Weights of a small transformer language model: 738M tokens, 5633 steps.
Each number is 128 + 24 x the weight over its row's rms, rounded and kept within 0 to 255. Layers, rows and columns count from 0. Numbers have three digits each. The size before them is the row's rms in percent of the matrix's.

# o: layer 8 attention output (transposed), 512x512, rms 0.171, rows 147-191, columns 256-319
# v: layer 8 attention value, 512x512, rms 0.074, rows 148-191, columns 256-319
# q: layer 8 attention query, 512x512, rms 0.0702, rows 192-247, columns 256-319
# k: layer 8 attention key, 512x512, rms 0.0681, rows 192-246, columns 256-319
o147 090:138112122110117120115177122146153110139182154143142121135128144131111145142162114117081157123188092102116094153175140146147115146151160129055111095179146121144146145175143087108129126108144160
v148 082:108097134150146138115124118121088163172148083101099150180152117093116098093161167112124116149168079158137126133137163124114139157098133120100098110111131097145131144119163153122157107164132146
o148 088:127113119143140123093142154139113119133101151161149086087104145178109111163122093125103129108128119140107108111138149172152129126181124161102151110119113119124124144161082117100121138076142157
v149 078:126076162127138131088127136137120152130106101140146125119129096120146125115093150110156131136159104135152138152136125160112121153118160108110137098145104136158135103148142139147152149134135105
o149 092:096192128146141168173150117133142113145163147124135133138177133133096120141165123116074124101125183155102136114121121123122136088158109085110137166127137116116151155130129117115135118130120119
v150 085:133112121165104147122119131067116128155145130132115109146137195124108094137165110109109096142114124079136121096121113163148088085126114107186114122107130126161104130106154086113186143119170154
o150 098:139118122118135110148162132133156112121114106107152088101145094139131131168100122124164145106144118191142141194155156099112153176134124181072177108158136111133131112115091136167099118102115104
v151 076:110115169138189068124127130119082147123126112111166134126114152136129093129140067155209144095096162109162130136094096152149087097135127071084121117092139122145176133115135115139120140100151151
o151 086:128103105090113172128139140175146132123152169144096138109172105128119135171126159074074126161136126149138129136154122129103167165143115193157121130134123124128073131104148144116127095125116086
v152 078:099134118113133090137138122117118133112172126125124116151123133127156140109161137038153131140139161115129168102142172128098165102135159118166175157117122161119162091147128136159172126144207098
o152 093:174135136130102172092075094139117157163112136123132123081113109126088169105105130180131160154146106114130141150117096154126111143175145140132162109134137090133127141090152143072105141131100122
v153 079:152102100158138129161142104139129121137119111159184120138100135137118087158145089145163133132101108135155124148137141161105151153126143140114133078112165130158168149120129114161078135088131120
o153 093:123146144116129165084109160075105134114101131091087118144145139135110162134133191117130115098144160166102124087094113059134105090108126118133121169144121108140087139128116124120131098140154148
v154 085:165119091156127123075160138102138148132156132136140095072130136147129148139118135116161107164114081182081148171105101097114091138108139106087122126095170129151098132140106111078090095103054119
o154 096:100127158115127133179123107171127122111093094126133118163135111117118126088113113136106123123132173101160105108130140147127153098112143150148116106149098090128160123148163160177130159138206153
v155 075:110126151109082188099126113141123098135140126147114101160150175177139101111134135095126136159124104137167100147143128118091128154110117146127132156143140132094138150104127102137136109122147133
o155 093:156134117130181064131131145122107121147110103121131143114179070120094127117140113194164120081113150112109185095162135124156136123122124101114156082131170114113173110144142105102114115140137096
v156 080:149114113107137114148142065093146100134157126120149123095115122086105140164154122089135119110120132134115096142100102098130162150169133161122136133131088148144124171101121148131121129152170131
o156 093:094135135124109116085138182134104123142126157108139147124128128155139092108084148121122139157139115124183148125141150172114109134146103115148085109091140126111114124144115110133141109097093130
v157 076:109125151127131157146088153127105155127132127088096112138107119114102125132121136108101125135146152091151087131161116144098143135126088154127110133151138128130126184128156106152147161137156157
o157 089:116135111154129146090128128106165122134155108134147144126171131152121152143139112145143128157115110154161139131146131142156149121153149122140176120108109101124131075074103137143045078154107112
v158 083:186117155137137142081127104111147115154079146113125129163117127122103106176139127122145126135141172136087149108114099100127122110133105123167107162117139148122141143091079143141120144140157114
o158 093:087157084075130114123155140153154127098166104129137131125149128113141149090144127151141124130088089118154074125157163158113123164148138131115125124122141095119137129130128100138120116145148116
v159 076:127118109163146148140148120163129122115122152155117126154124124086119115120120115150134097183090124169130107134151107127122141149101111150146126114119121116168114145102098141112128085134165155
o159 088:106142163117145100121127145093136063147113088082137112110127129139133129150092127095115146095143116097108153139118152114114099098139148103153133167133099117101129105168109119148122147128118113
v160 085:171157122100085181122132135153166144120122104106127180109167118131128135134150126107126108117138151084150093139101110128137119122158102141125130113116112133101130162144117133091135110064095106
o160 098:101125157118187115126123097128110088110123147170140124124075129138143105117106136166127132139124112146118133100157176100112140153118122126132128156125168151137119092148124104175086168160165121
v161 083:111136085137118123143116131117123118124110083138128121171145174117177107154099132149137120091176088154139181138131163132156126130166103125100128110125138128110134137100136113137115171113118142
o161 098:128102172122166104104127126154074142125129157139080142110120093145116137129145125129141102148085149086107074134150106094108124093065139113176128140137143121120140141152104132115134068110155131
v162 081:112102150133125125112142129131090151088130116135144100141179145106133150119131126137096099133127109082146155140125125180113095100116088094137121122170172131117135135114132113138092140156170135
o162 091:163147126130139173101123122095157097157112134131133186083116129158133114114128091080152125149124152155091137083131134079140132161132130138102118112073119136125120126098113141116176134110120129
v163 077:110155142098148134138113095131099153112138115149103098149132183120165154118123112115157110139100095138183183090119135086114127144123102109158131071101104119103108110137106112154141117130085130
o163 094:162057076150133122101155166112109115135114133109100150140170095126076113111127141154106151140183134149080087137103135168134133129141137087083107139115141120131112124128150125117119141108160154
v164 077:185166152146124125115142149145141125071101140093159136136167107141121133118121109137142162087148099138062127065081107151102146118108115185128111150149088120146138149083107131133169116140142140
o164 090:107115111108116125153146058154127122152165106146144104161115165103160142128125132122125105152143158114121120130182183124141112139147160074164155132123159126153140123160134130117160179115118110
v165 080:123159159162115122161149147118129122117108069111082108116142146111128134117136139177109133136142162151104102127148110108111108151129123119118100125140138132120162102129126133111144177138117111
o165 095:156150134109100120130150101153122137167130159128130158114137130141121118095133111092182112127114125117134162085100146156105131143118143141131157133121144133170117145127152135131127113098119113
v166 079:122134161130094116115146131140169104153133140125139107107115102137106139159190063140151149094129125091136131161161149137125137142107105122112108132119081112152129145140116107139163117140164184
o166 089:162123093106171170157138152133105155095104112121137156122114148117154104127100184131112153126120153158132106158117120148085119104128139129139135123111170137147119102139146140126121161086113122
v167 084:121157153135126120140117107103118127168124100099107161150113077096141149149108143158135136130147133122106168110091129131161160099126123115083138138107112104128156177168141110129169101104128117
o167 091:147146095103131064187133132148110166122116131148152144138115155113123128135124126125152124123125137121129107135142129140135075149149125127177132100167100112165109135110130151114101132147155118
v168 077:138134104128162096163139153078128121113096090112148146165172128126153135068143115127137147113129142157117093129110147099124141115149088158119097164116141089115159114152147099101148148154151193
o168 088:078161135139122142107151143115087113145177160134115075094112117137095134164111131126153135133159118091142128150101109137127100119120133109148129110165112115122127143098122130116119103101125094
v169 079:114128149149114075130141118152119137125085111154095160109133164149130152127084166139164103129088113118136082132150131105163157111121104107138112147117156118165122113164139140131124108103131087
o169 094:130115131078128163140162141124155127140126120074151119108089050138126124106149110146125121099101158111155159115097103153094126142114142159131129131145139150089130142132124114149123131152115132
v170 081:136096158182131108121094111110098101130144120102084158126124110126138104142078130148123114152120102091137107103124088139147139100151129140141151149155135159133155146160108103119109155123101120
o170 093:113145135090135142125107132148119151149150113105137163171102162128111126108136163148197122112130172135123155142159129074128148155109106116127096131128154123101122144121144149078140108119131130
v171 081:129133137107119128147165154159171113085177175111134134136092114163155099168092137113101127158126124157106113137168144149149173104092140150134161094122108112093095119109114147119149173103120149
o171 094:106123098117135131118067086118103108113097128167099147113151145099109161101126137115124112126114130132136146109115099127167113132178133084095129146130117172153116127110148170118080106161131118
v172 080:169119184156125127136086133121156091130123143075107115105126120096115111111160143103148129124100135136143146124092107102166162052135129166136095122129107115158138143134124172119130119118167181
o172 091:123154080108126112124138111159131131166127123130162135130128136159128175158121086150092177138118104155144119149161142147098109190135171124122134149131125152121152085104109092155119159127105069
v173 085:123135125166151163115092079116129080125173170132145135117129135151128096122152124129124148098062139107150152146128148123111101102178113184107133150160173099125096139144138119110107113122099101
o173 095:132121151122116091147140178149109174109112168145102100152144112163142139117149134142133099138142095174121103140109111152153151140104116078119147129153105108141160133153133096093113082122121147
v174 079:140110147174119138083154138144166115109145209108160104180137158127123119134152109127122134124090125155113132177153155135171081115171071120098158093108115131127163123126132136101140132088171093
o174 096:140143095092168095121107125117184141148079050129126135101142110184127181130170153130152132148111128107122136104120135147105174147076149142136120138132139116153118137124098114107107127124105143
v175 085:098141097123125125119130158149120086128116142149103118147180111065125116135089119159111126168151130139092081147154175149130168088135130110143096126153171163109154154129118152114117122114126110
o175 097:152161143115119118149136148116162138125135131075147175124091138142151136162162132106104143097086156111126130137129092102124082160122120159121164118116103095140103154114115110141116124136150124
v176 082:181118150145113151117133076073120121115147105126130116141103135095148107140168129189099107124156138109124133115133128151152119077175098120121153102117118109159148144107103122134084143113122083
o176 094:108121114090129115169126163180151170116097115152136136098105137162140127147091122094144162141101107138149135108152137032120128102092160137114125136145126144096084150143165134092154108142125180
v177 075:140146147110146102155119143142113132137161161124134117149125125138112131136180129124164140122151127151110103088148088096102122142178171095162162134123148143107127135163120132143150077098146130
o177 088:141132123143118072103131148135133106156133130132134149135106137111100160132096135203080124115145125090129143164106149136158129186118137131078126117152107137160094114086111167113108148157112132
v178 081:147105145133158117180079166094133128095105106148125083153153147122134116092156122129143150120157111173109092113098158100129124152068143124092157125125120161121124112151094165115120118149111125
o178 092:111130090166074135093184114126132137164116096112153141129150128174121133164111128132113077126092116100126133140166104121107081100153091118142135155089147127135122120118154130149144111136208109
v179 083:072128154119123116131151119094142133143111112127161132115124120110146199127136114106129105157144154139126136102127145119132103129158124128130137111120112153123141098131140126103128110159121111
o179 092:135128159177120112149145129134156084073114158141153140112147122125158079128153156130093135132130073138145094141160116105142156101143086127118120130141116122101105141181150130162145163096156132
v180 077:133141165110142180103096108163120079132126129130085128124146133104157119138112104152108104119075113127145118150111123101088154121143146104137128137130154123090148111115114175141144089118107174
o180 088:150145105140147107137162173121107121120119104121174175134100135123100180145091071105176139148150137101111149114097126142154132140098105151112122098111127146116118128114137122131050117167157086
v181 082:148118123169100151136096084106126109145137115116154102166163133146119119116118143132113103131130097138139111136154102140151127101125157137142129159154105154093112135122139102117136137131117088
o181 095:136101126095155126106122160124138137138135124132090164136114091114142145116146110120154159140116143123142123172118155144133113132119101115093105082108116138153152114133126148147120130126163164
v182 078:136137100098104125142108105122119148143113149125124116163149102141121165131087129163113150154128078173137130109113106148161123140094103146171121130144110126127208150102087116137106128080183117
o182 093:154113158133111139109111148127164127163139160107120143114126187086119145110139142112125082116099179095124098113143154114131151120158167122099153122122133115157072127144141104140141145161096160
v183 079:147194096171119102122140099142102125126138097101165122106101091123134109112079184123111179093155112161117114125127157119118113158122126122114095156155148119178154151122116083141117123128140131
o183 094:115102166104127147136098154116165141150131162154079151161166129112109154112149110133142082136111110133132108134088089106163164141127127134196132127108147119088133118132154154117135112161157134
v184 081:127091126128127110132115124153120168146107138094149123178121105168094165149109059140124121169139108144142105177125143147120184126093126117172109141171144135110142109153096128151138136112130116
o184 090:131122122133114109130139139085135123121163141176114156093114124156150075132157173138107136086136142131126145130107061095123103138146110110093140113116128176128141100125182135115103118174115154
v185 081:153121128175128106116115094100147099140122117119151150103118142124148115125093095139136137123130149125127117136149097147120129083138153145129123126107098152119119115143144166119145130158127100
o185 094:099140123089120149155133140138119137130102099115143113126128109119124098143166159109122145117118170139155094112102174109122117138147082107165180116140154124157144111095118111134130149079129154
v186 080:143146074138105206100086156138106157108152127133144139140131141139127070090108099075120153143132148068152130122141134112122141170120141148117151117113094118164103147131116118136170101112082137
o186 093:122160145074143069136160135108145104122116166132121109145121188093142173120150174140135122114144146161106137118115102119145119104127115100124106131117145116112150160132148162123136134135166152
v187 084:106082152124105160123139111125110144127114157139127143118139121114124139129178097106091112124114169137134172128130153139173092133117096140110104102128132138146121144099122155131115143118095112
o187 093:112131125144137165105120089156132075106109113138100144109130117152127105107072152137121139123154105119130119147087130124098098130185112133141125108141114169146129105139183093175145151124130128
v188 078:131151158144106129154134118153141137126126096148108149123127140111105143118102138146136133117185142184127143116145149119145099151099116077126115120154179094111150147184124119123101162156159094
o188 093:140105122135161145109125120094087120129116149130160140140097132150138121112117117100153094134108121070111120112100110105154140096102113185164124119145098123167093150133140116116154133117095133
v189 078:155115094114099127157128138118153107178110152083092117119161101107120104135141145120082097142113115127151144121130123123120164134080111132110117178142100089119130127127103157122114107143091130
o189 093:113129138130138119115109115159159137074136127149123089147061183153120168150128109132138122143143120132143116145144126111153125110139137122131143107082132196132140107129192101133105132106129123
v190 074:115112113141132120160162099121112097149107123089067133135168111113107123128169155113137131108115132145095096119095155139120158129157096198112129137153135127147112133092143148133135116096119112
o190 094:142120129138097168115086180113142130133117108162162125107101121126144131121109110122115149158138097160112167139159102139136087139141125072091125091093129153123114117185124090125121180134101133
v191 084:099122099164137130116110146110135074109108100130126115153130103141108125151161127095126136100125123146156120150152198123119121115123127124125120125132109115140133150138104189122116107148150086
o191 097:122113137087115155122120165138113138144143145139120126108134157139135148121110169140131137142132130134140130120123060149112112161124164108129109147109138142104170079126153057161123141105149186
q192 110:124140102136156130110132114134136200110161118131120119152062132142156155131187133094081108135130128142116131140089090094130139091132109114173160151103140159131117163156164103101153079131134140
k192 113:159149201071123070204134123138156129148102145129118123160157153127149141128132133116127144098113121094099136141108097115100142124146102102138152141131098089106155150117138105125139116117112155
q193 106:109131107108101120122114156121124109126109110114133114117134122128081151137147188131163219127173091144099108148127125111110113091127138113081131093112095142136138179149124127139117180108169138
k193 111:188148132123131161143148147141142150108161127173103124157127119109112138159118193093144119117104132142134098135150151117105117101114138104100135099139136106126193142127146103152113125089124140
q194 107:118142101097112115126160153120132152099147116130114124145080129095111153153122151135119113124104145163136115093118108121164167143163147186110131182153140166109123121080157094115130148094155110
k194 113:141123138155126149149136107082165087106139113143128140185157130091129153124116108118122130135163136135081133164120159132156101108108113089127137146162087175161140090140110130143074118112098158
q195 105:113153095133182156126134145120137138144158114093145113130115124087124140124104129152125095132153155122128119112145077106103134135119164136118127121119111126126104097170104115146124090139135128
k195 106:167138169136128103119081082110136116117142105144158147137121111087129151141134122103113119129076131149096119143071075101152111097144150127124114147121100136107132077123098090123114133116129093
q196 104:101108173124121141172121179140131053109183088149142109123105118132119127141082143107132153126141134142157129123140110128156125133164112131139138131116139130085131131177106139118117127114082139
k196 113:102158147149119116128101110112125164113115183146161146116163141158149142140093107131157118092111092146114161146137154154171081108149120142169129129097149133137092122169140120123130150149107144
q197 105:090075126144106127124151127165144106101129110145110135090116051115165126159152121136134141088092129086092107137147154120097140145120077162181153130120136127109115117149160145147134111135126108
k197 113:106092159153114133147125142116077121124139152111159134145109146146094115117124138143131158161127096120137114139119109110160130132092155118098139090109112146118097119141165101151124159132114133
q198 106:123178101077118102114171145170146103133132151136132120135116152113150124169056123112113105135096134111103136147114108148104090108131140140139095162103145126089099141180111151138099115095179092
k198 109:098166144130154105127105130113083173132151154161130084123120111113103111122102106136136122109135113096124142114125153112102116126124139102147141136113116127122160137146127135153139113119129121
q199 106:129108116125118153138131088108097143138117083135179111166129145164115157077146107138154131146155118167137120147132109123143150133104147149133132133101141111138114124136169080131164139109110094
k199 111:118120132128096127201140141151142147076105151105124139126113167106158136178102123136105143143118154124126106151141146102153121140129131142151084078101143114087148097113154115092147133123128120
q200 104:133145158139116134196137111151114110156127168134140130129154162144142131127110152118076126124185137125113134130174117129112154116133131136135103127136137141113102143154113123142113122122149131
k200 110:149155144113106176147131105115146106103114097114119116098103162121126125115145158144089088155136099158106118148155136119080139148115137122126115140174136135144150124147091184113153113109110112
q201 102:114149094142124109115102115117154113063128151115171130095119122150121113143083126117115137084121124122134113159137154128142106129083163137164119099115131146127136092121160118162088135138144113
k201 110:127149137154110112143136109144138081144154132168155136086152164114122131135135159158140132130116114152113137161143145138123118129060094143120101130137097133116115106088096162128116152153121086
q202 105:134119114133135129144104118101129118110137101138177126127122099133135162181126136133105130149131102129133109140115123151107124123149163127150153119108189201170144134153162129137179123139121105
k202 114:127098121141136107105128119119137120107136134142115092117137136123108095091120128165122158138072156124134141092132121168131155173110113131114140112157115118117139133094176098112143122153157104
q203 102:143146156126141083110114116158135127114117135097137136144135127120115117138086105119141132134101139138125150095129138121122078085100097116127088127159143147113144141142126121187107158075115153
k203 108:160139089125120189173123124143145112150127110122149101137151126144138132154143140158106164120159097170153136090154171142085109127177167155176140111147120133069106100145135180156158109152082164
q204 110:112152122144141114097142127175136134145086124151165087130138116131136143074115088119156125152153115147114100119125191100101133133125140118144136121115160138162121139142121110130162122145102145
k204 108:153133124142107192159142104150101120159116178106104118098097083099179115121082138163126141188119144140137159158122097124149172123132155174102116158083096140158136153110122112143114110079132096
q205 101:104129116171151119137118123135174144170058091168114119133184124163135135123137154107133140189119120130130103078174114151087128107059139169093112111146143147200123167105117149119138091116150100
k205 110:160082124150106128143131136132137107120132111087143102117135113144093119138122118147128118120128165130129134120119114107114128168081098121210144132137055137107164148169147152094156108111167124
q206 107:147156064107154104142132149150127094123118130089097088122151126107119117092074108102193116117156133150066156160150165178083136121136112141119170150105130124122169073117093129107113121059088131
k206 114:134101120116117132107140139157135126097112116156096122110137150131143107143111134176117142119122098131079118146184120097160120110123122142144128182139130085131165148070139119137153095140169142
q207 102:124121103139126133143102149146110147117104126107156124151153146095128087093132100157123136131147155105109160114122109097118122179130107112133156116128187107124147064114111093136136159108101142
k207 107:134119156163134127066098131135129143103124113083152095129144139121131126157073064117123119115144123137161145089151091095103154124151142180146109187139162125137118155111119174109140140090109130
q208 106:168143098128115146150168131149138169125171107092113076115120186116108180168114122126111126147155153145125122106130088120159127099109134144149119124111133113149069142096149088159126080115110152
k208 111:122150096126133102111065152145149144134103106132117161189132119098160148134089160146114128155113141105172121138107149171141114126108153126139125121164094067111107118137135129150097103104117129
q209 103:125141123105160117111122152144148061113118088153106121113148096102132140110142150159137133112139151088101187116166100130101126119087136143105117121162124134146121166105121147115155130139137131
k209 109:135129163096116126170134099127153150109131127139134133130087111117137179109155114160137147204136107105142109130136113101162136146112167090176104131168138081139133129125132118109143179113130071
q210 111:119111144143136157110113126144107124147117122125151100161138175134145089151112138146163105087121138114143114148098121161131132124128157136102109114175130142174146114166163071144151112115163160
k210 112:143130160188107117093148126142146127150116096131100122083128134145157109123134128079126163138148119091134109112123140135135141105134128113123114098188126143138122146169076133130148132089138115
q211 103:147131161132127113124124141176141111139094158136170136095138134150178183140129133126155138133136156127154111084126116144154099151144100072111100184121165131065128162120143112130151152112174097
k211 107:143112132145084134124147142113108148124129108124161090138081172123105131160102110107146130087177147121155102156102108137148149092150127129124155118089134147133121119117145130157166129056131140
q212 102:129113085180088146125143128148148136122145143167106151136136100141115119117112146122136166144113096122148134104109106145141164118145140140105182125111119122160140098121116102124142141132114134
k212 110:129131118140127121146124123128127162130154134124105077155122121137148133111086108098144134140124113127140118104163126115134152082135134153134174118124098114083159092110135155130138143127092130
q213 102:144177148138105135137140116165094142104190116104158090193147161107108161158108140126181147166150125145145142135101146146160153149157098101145116130146134135100155085151133148141118120119119153
k213 112:125136126160104092101107126125128084183107160153117119120127208165111101164156103102158112115073150124117134110169106127137160109084123129097130140145122086145130067128121173155102118146169110
q214 105:150149119135085101129138108120120144140147096096144129151159124126101148148138098151093131102126140103146145101100148141149127084133087102160136114113117104126077118125137057125109123110119172
k214 108:152141070141182099120161135160123115169105114164153132101142110080155127138087130166120138135155092151137152131124168181108107109081149174130116079200116134116081111118097145128142189140152141
q215 101:126151078165147161087089155144157120151128117143109083135159157150154131140123094105132091162128127139134155078089140107121134103107119153166089133111141128108139111159180138088157086195167132
k215 105:111151098117141095129122124130138149185121115096138142116119150136113120142127138078102133116142100098126116111130119133117155136121134117138126136166138135152128141119140138110120130107147110
q216 102:096132135164136108121123142150107113096133149179094121159112156160134156103075116117156154147105141137145131170139119113118151158119114127134127165121121099167139102103134122124100177114107131
k216 109:129172142117099103086170145120132106143160140102138141127107116134145166160141155171130129134158158097129125156163083107119120079143148120161159141112161138115144136135125121081123107118144099
q217 104:131139120114099152139121162084135155158098116166164139169080121135109128151109162109138134063148100147118119158148117104149123115122111100151085145151098154134126114121156138110160124144103139
k217 112:135111173145129108128158121113098149092128136156098107177138093124127081113164148118131090100119122130163143125180161151156104137119106099090125108181153141108133139120120112145145088136123169
q218 111:123117095156117136153139140114130120140134091110124154124088118150119143159106138132129157130144130132142084154122100149111175185172110127145162137110134118096116120101074139155133062068080121
k218 113:137123136151079072123114135147093132100158092116113143136144101161139096106197125087133170134110160131105138103111133102118126091107126148119123106110114098081115127153157069129168150082093126
q219 114:139142158119125129146157109153195147119150147120109129138140085165086140108114100160093114130157134133118149130158140166139101117096115119106111151111139160157142145126113130140154122142138126
k219 116:159125122110127121124167168168103120153142139074110121103137130144102098133184121122124158106118127126106146122101122161185156110147162138152133123141145127124126111141085130152116143149083125
q220 103:139089144156144100143114114132112160121133138131119137131132161140179095123121132098116110130138151121086074132167147135098162149149112100188109131156135087129097086113128157102124115146137119
k220 108:067085158117184151126073102094151139124121152123127054104137091095103094110136149150072150131110126152132152129115100137111131127165106151146179153117140100154119130094100144081172102078128127
q221 103:155092105097085120145158154143133066149095169138121173124134103123118125104154165113138128113118111134153107130093125126142118148146111152101127111141161130167120148109113148181135123112132079
k221 109:113143147128155132148094123115104150091173089176168134146138131156168106131178172144136113140114136162133113107129098100091140135140104111191156145149125134142110131107147136108141106087107125
q222 106:133108103165133099157141136153123114163134173111149091165111085161082150082114136157089170117159104208095124151085101150148097102126108138107129137135095084168137129164127145104160089106112113
k222 109:141128145139153124111132109113100143144123130114125174120138102104164126150128150162182131138122136081132137142089129105121119115101174100117098157111154163085120149112155147125158113173142141
q223 106:123121113164118092118175161099127086125139061094099120153109082098110157111166089113101163137118127097106113106130092106097132131133099086140163124095147149138137140099151089145150158118108129
k223 108:148104124119122120164132166098143090145122123153132156140120126158122144114112113164132160170108106168135082135149162116124125137100097168130151093119133132128138124104119138140135114116134100
q224 102:114112142127106155093150132136100140152136123137137116126105136140140162083142123146105098140125108177134115180128174114112119123166143155134150094162135121122096133129102186164050139130119130
k224 111:110154100132119090119138109145137131164120129080126097159087080101132137114159123094126102106125118106165151118101130197108163148159147105127103167135148096137131129145147080137156170133065144
q225 106:117126110132120146123137145138125169097123132154106093161105138140121121151165104141161098120129145131103111137138149128127144114127079109111120181133167145132106131107094148072112116120132123
k225 104:127135143103119130115123125151135107072119130144161146134099126091128129084131105139145126107084149144135120058097133116137145163111156140129103106167166094115120128110130117091131149157138145
q226 102:159122118140121100136122145117145076124152113135099132092098185118102145116088134114164123154144097114120163126123126084134098138139124176126111174133153166111162136149061123149089165146111100
k226 107:113126141100117109126130126139127085119179103095143101159108126108147119126096131118141133123132112133131139116086115123195096131140130100171123136109126169138112125122170128158117158132124126
q227 110:100144153115115148126116101151107109056116146110108137115165124147131101119112117184159147143099121118118083143135094130161135124166161138142134165160108138110150119150146155179084125082122116
k227 110:111162111157140121180108135133119094139128085118158119106122141130091136126122139132119114130084176111109116151112129100099125166127112147103128173131118151120127148132196110108142118151169145
q228 105:146161138140136099101122105105130155106177105101102152133123198128110111131111168152134163127132124123107148139104140114121082125125141074133064123127110133141111123132164163100109124066149158
k228 110:176107113140149149135134161124123132129147089153122151125124158119125122125117125103118119139103131130096155130132135148084119126108169136116125144138147108096116095113121115115114111142128143
q229 109:154130166176142133145119171155125075156164098136107090087130100119127099116095098133113141122108078132160110134113176105161102162190110155111164143153115123116097096149130078107116133125120143
k229 115:125112134086075131083125123108191085134128113134129111135163076172146118106136098083145128119167138156163145089138147121162113101112115120155178130111109148111124091119138116122138149078148123
q230 101:151087065116134121117123174081139088152120167109160144151135108142132105170137101139123121134109139109125147133134172144113133162151161161181083102082088079153120148114118088112164135137156134
k230 108:146159150150111122125112108112134117072133057112136128101134167147135116109126143113111141127163151092131147099134131157121114097129124143156074203154145132112159136142148154128118130139102132
q231 104:147059143113114092124095096138134122157133112132160168112136189118162095129135131131170100096157113117115135148137131168151142117130144133139110156168154142129113114136088078094102134145081159
k231 109:115104147110153104129157121108173118119090129127102132151112101126165114135138160135169140148113147136096146102102099091131128147108127150182100149142150159126126148167099150137150110122076097
q232 107:112161125105110148114120095130151141159112146138142143136133102113141131143146119118117121109119079123134115111083101145089146115124102118130095171075144121103149137119133141115142130105126122
k232 115:161120119126098144165145104138167133109171128161130153128155114101106099119169141111108085144146117139131167131084144127095090139110142140134088116107140151129153106146103128074103088102085114
q233 108:113121144136092101122090143085090111107139162094169117106144144165123129122109161194141118128139148113158133114164103144148103152094131133156097123181122158116133090147156123106154102116136178
k233 111:052121124115164161159161126153134124121116134126169110140142134134145127120131139123135120158148113167070130120162132148114142099119174132112135092148114120091110110108102163125135105114113129
q234 106:111110130111140105156176161111054142141126090118079110114145109155117136113139115126084105144135153116160098110124164088164106129128145115144149143091084103170151121162143067154095166083126167
k234 107:154157122191129130120128137089130119127154126130102159123133170109136171088121105096128112093139135113116095164180114138095136143135105133140118081105108120132110114128123100152112110161113125
q235 101:140120118122142173131128133116138123111145131125117112145137175147100111119120134116124163149147113154108091102092046097129124111124101120154173114137109124110071144144147134103108180117150138
k235 108:156121138132124095144148111139135141151139101131144168160094156111101111150090140104132151162101150127114131115158124114136136141145121150150136118090083128141142147148193137166088197082111142
q236 106:103141106139110119130155078118057117140104099145119122118123146108184079143123129149145101153115155162103150114127160105130128138141141093103120166125130105145129101124134126122154145130132090
k236 112:158106132160138144166086136146167126126146128159115135115101138102151144111175149135128190085121137158088118133133128128142112122183104089069125154127139143167102149101134073141122119140169148
q237 103:164098126146110147115153133136108118136137137125094137147113137157121131136122102086180173165165129164130137126072152136085188110156103109137123134118122109145109149116146176179117133107139113
k237 102:092085133131158137144113141157149100125156150139127105135082153107142092112118114123113127123125114129122144157159138165112138132148126090129068122150126114114114080094159114129122142111146088
q238 110:108121164149129138094119098145150143114115078144136112150110106141142154155137097118165145131112156160104121104120133158142163123081135131101135132125119119079223134090125104074125119148162175
k238 111:139107172133119134117151095124109153136171107109151120165151128089121154143158123116113202118124094110109150143145084122159120150099179140105164130122135120150124149148152156128136120123128130
q239 108:116095131120090119077093131136176098122207128133172113133113114124140159130106120141125141138134124154158100097109119109178144099070139140095110129150135131131157131130130146054068161137142122
k239 111:117087152165120123124158145137106140131154105107148134127160148145132086134117118098104134122118146075133120124108102142126113134137118150129168140121164144102163111106116124126125151119104090
q240 100:173125133098155100160152119132094131129127156136148128109106119144125156152155094150130157093159156131155126157138117125114115159137113144154111142153116145114140106087114090092101092126094120
k240 108:159138112069115116110094105139149104122133102104108128091155154122154139092159118162082102124114103103153121116145108135160110071118138161084091125057164125121136179164138121119165115130146078
q241 107:125122131101090137169125099144125082139147143149132130133117166143146153140095130130143114064153118109116157110120134119134110169112154115152081120135107200131148148119183142102115137171120091
k241 111:140130120079128120104138121136124168125116112156106124128121139132148150153132143129121125133147137126175068192141102119092164139094142138143161095115117128106131144173184112083133123131114127
q242 110:145084141134134081160163128130144109120109147137141106116145114156143158127130129112114141174087079117152094135104151087123136112127085142071109102180126188127135147157126129143138117135125118
k242 116:131137127119127153141142101151173129146101141136152113151102133133113075114159104136140161114157134124095070140120107134128134141132120110148145078098106160148146113137109192144164175126126089
q243 110:141093116137091139136140157105084122115129143110106144092125097150141126103140102121105129163182137144120183170131124144135138155156139126118164165125133073105107105123123133189091126075128094
k243 112:086143174093151075098081121102116128130114113099112110145173106167106126123149173135115108084107147135120152178094153121086154113107117077149125126125100151134144104154137135105122165119109096
q244 104:120119118164087183132123096111071115139090126120103135107111153156115128167096155124143087118114068147133162140102136118158128108141082154116142120098095143124135145150092091136105159132138066
k244 111:123115079145119112130147119125176172150140146116115116099115136152135156128160115117115173127131117131146146137100126135150142079097149131089081065107074147130137133166167102133158120124137137
q245 103:134130145107089089161134152168149134115090116139135145093136104094113116149128105136117130102170122124129109147131126153112118127143165132131130162149136090096119177079140156143115125145155114
k245 108:136163124125138108184128146083150129120116088083108144153101120137128155129133118151142127108097124100160116145122120110089141150120121126154139111133132107087146124116141133153056144139144138
q246 102:151120116128167122146159120136166104091144116095172127142079111095186144198137098137129083133114143130141124169114095118119111136115121121129151108132136179124129161096129183105116142157131099
k246 109:114087125122096176106109107133134124133153118126138162140109100092129176114096137099156150137115141079122122137147160153142136137120128079145125135127121114135154109151114156108118147107130119
q247 106:146163106135127135157108146103092176107122119117105139115122116145168087084152127113145128103072077122085109110115138126114099116134130142138148132149134177133119127143118119135097128153091125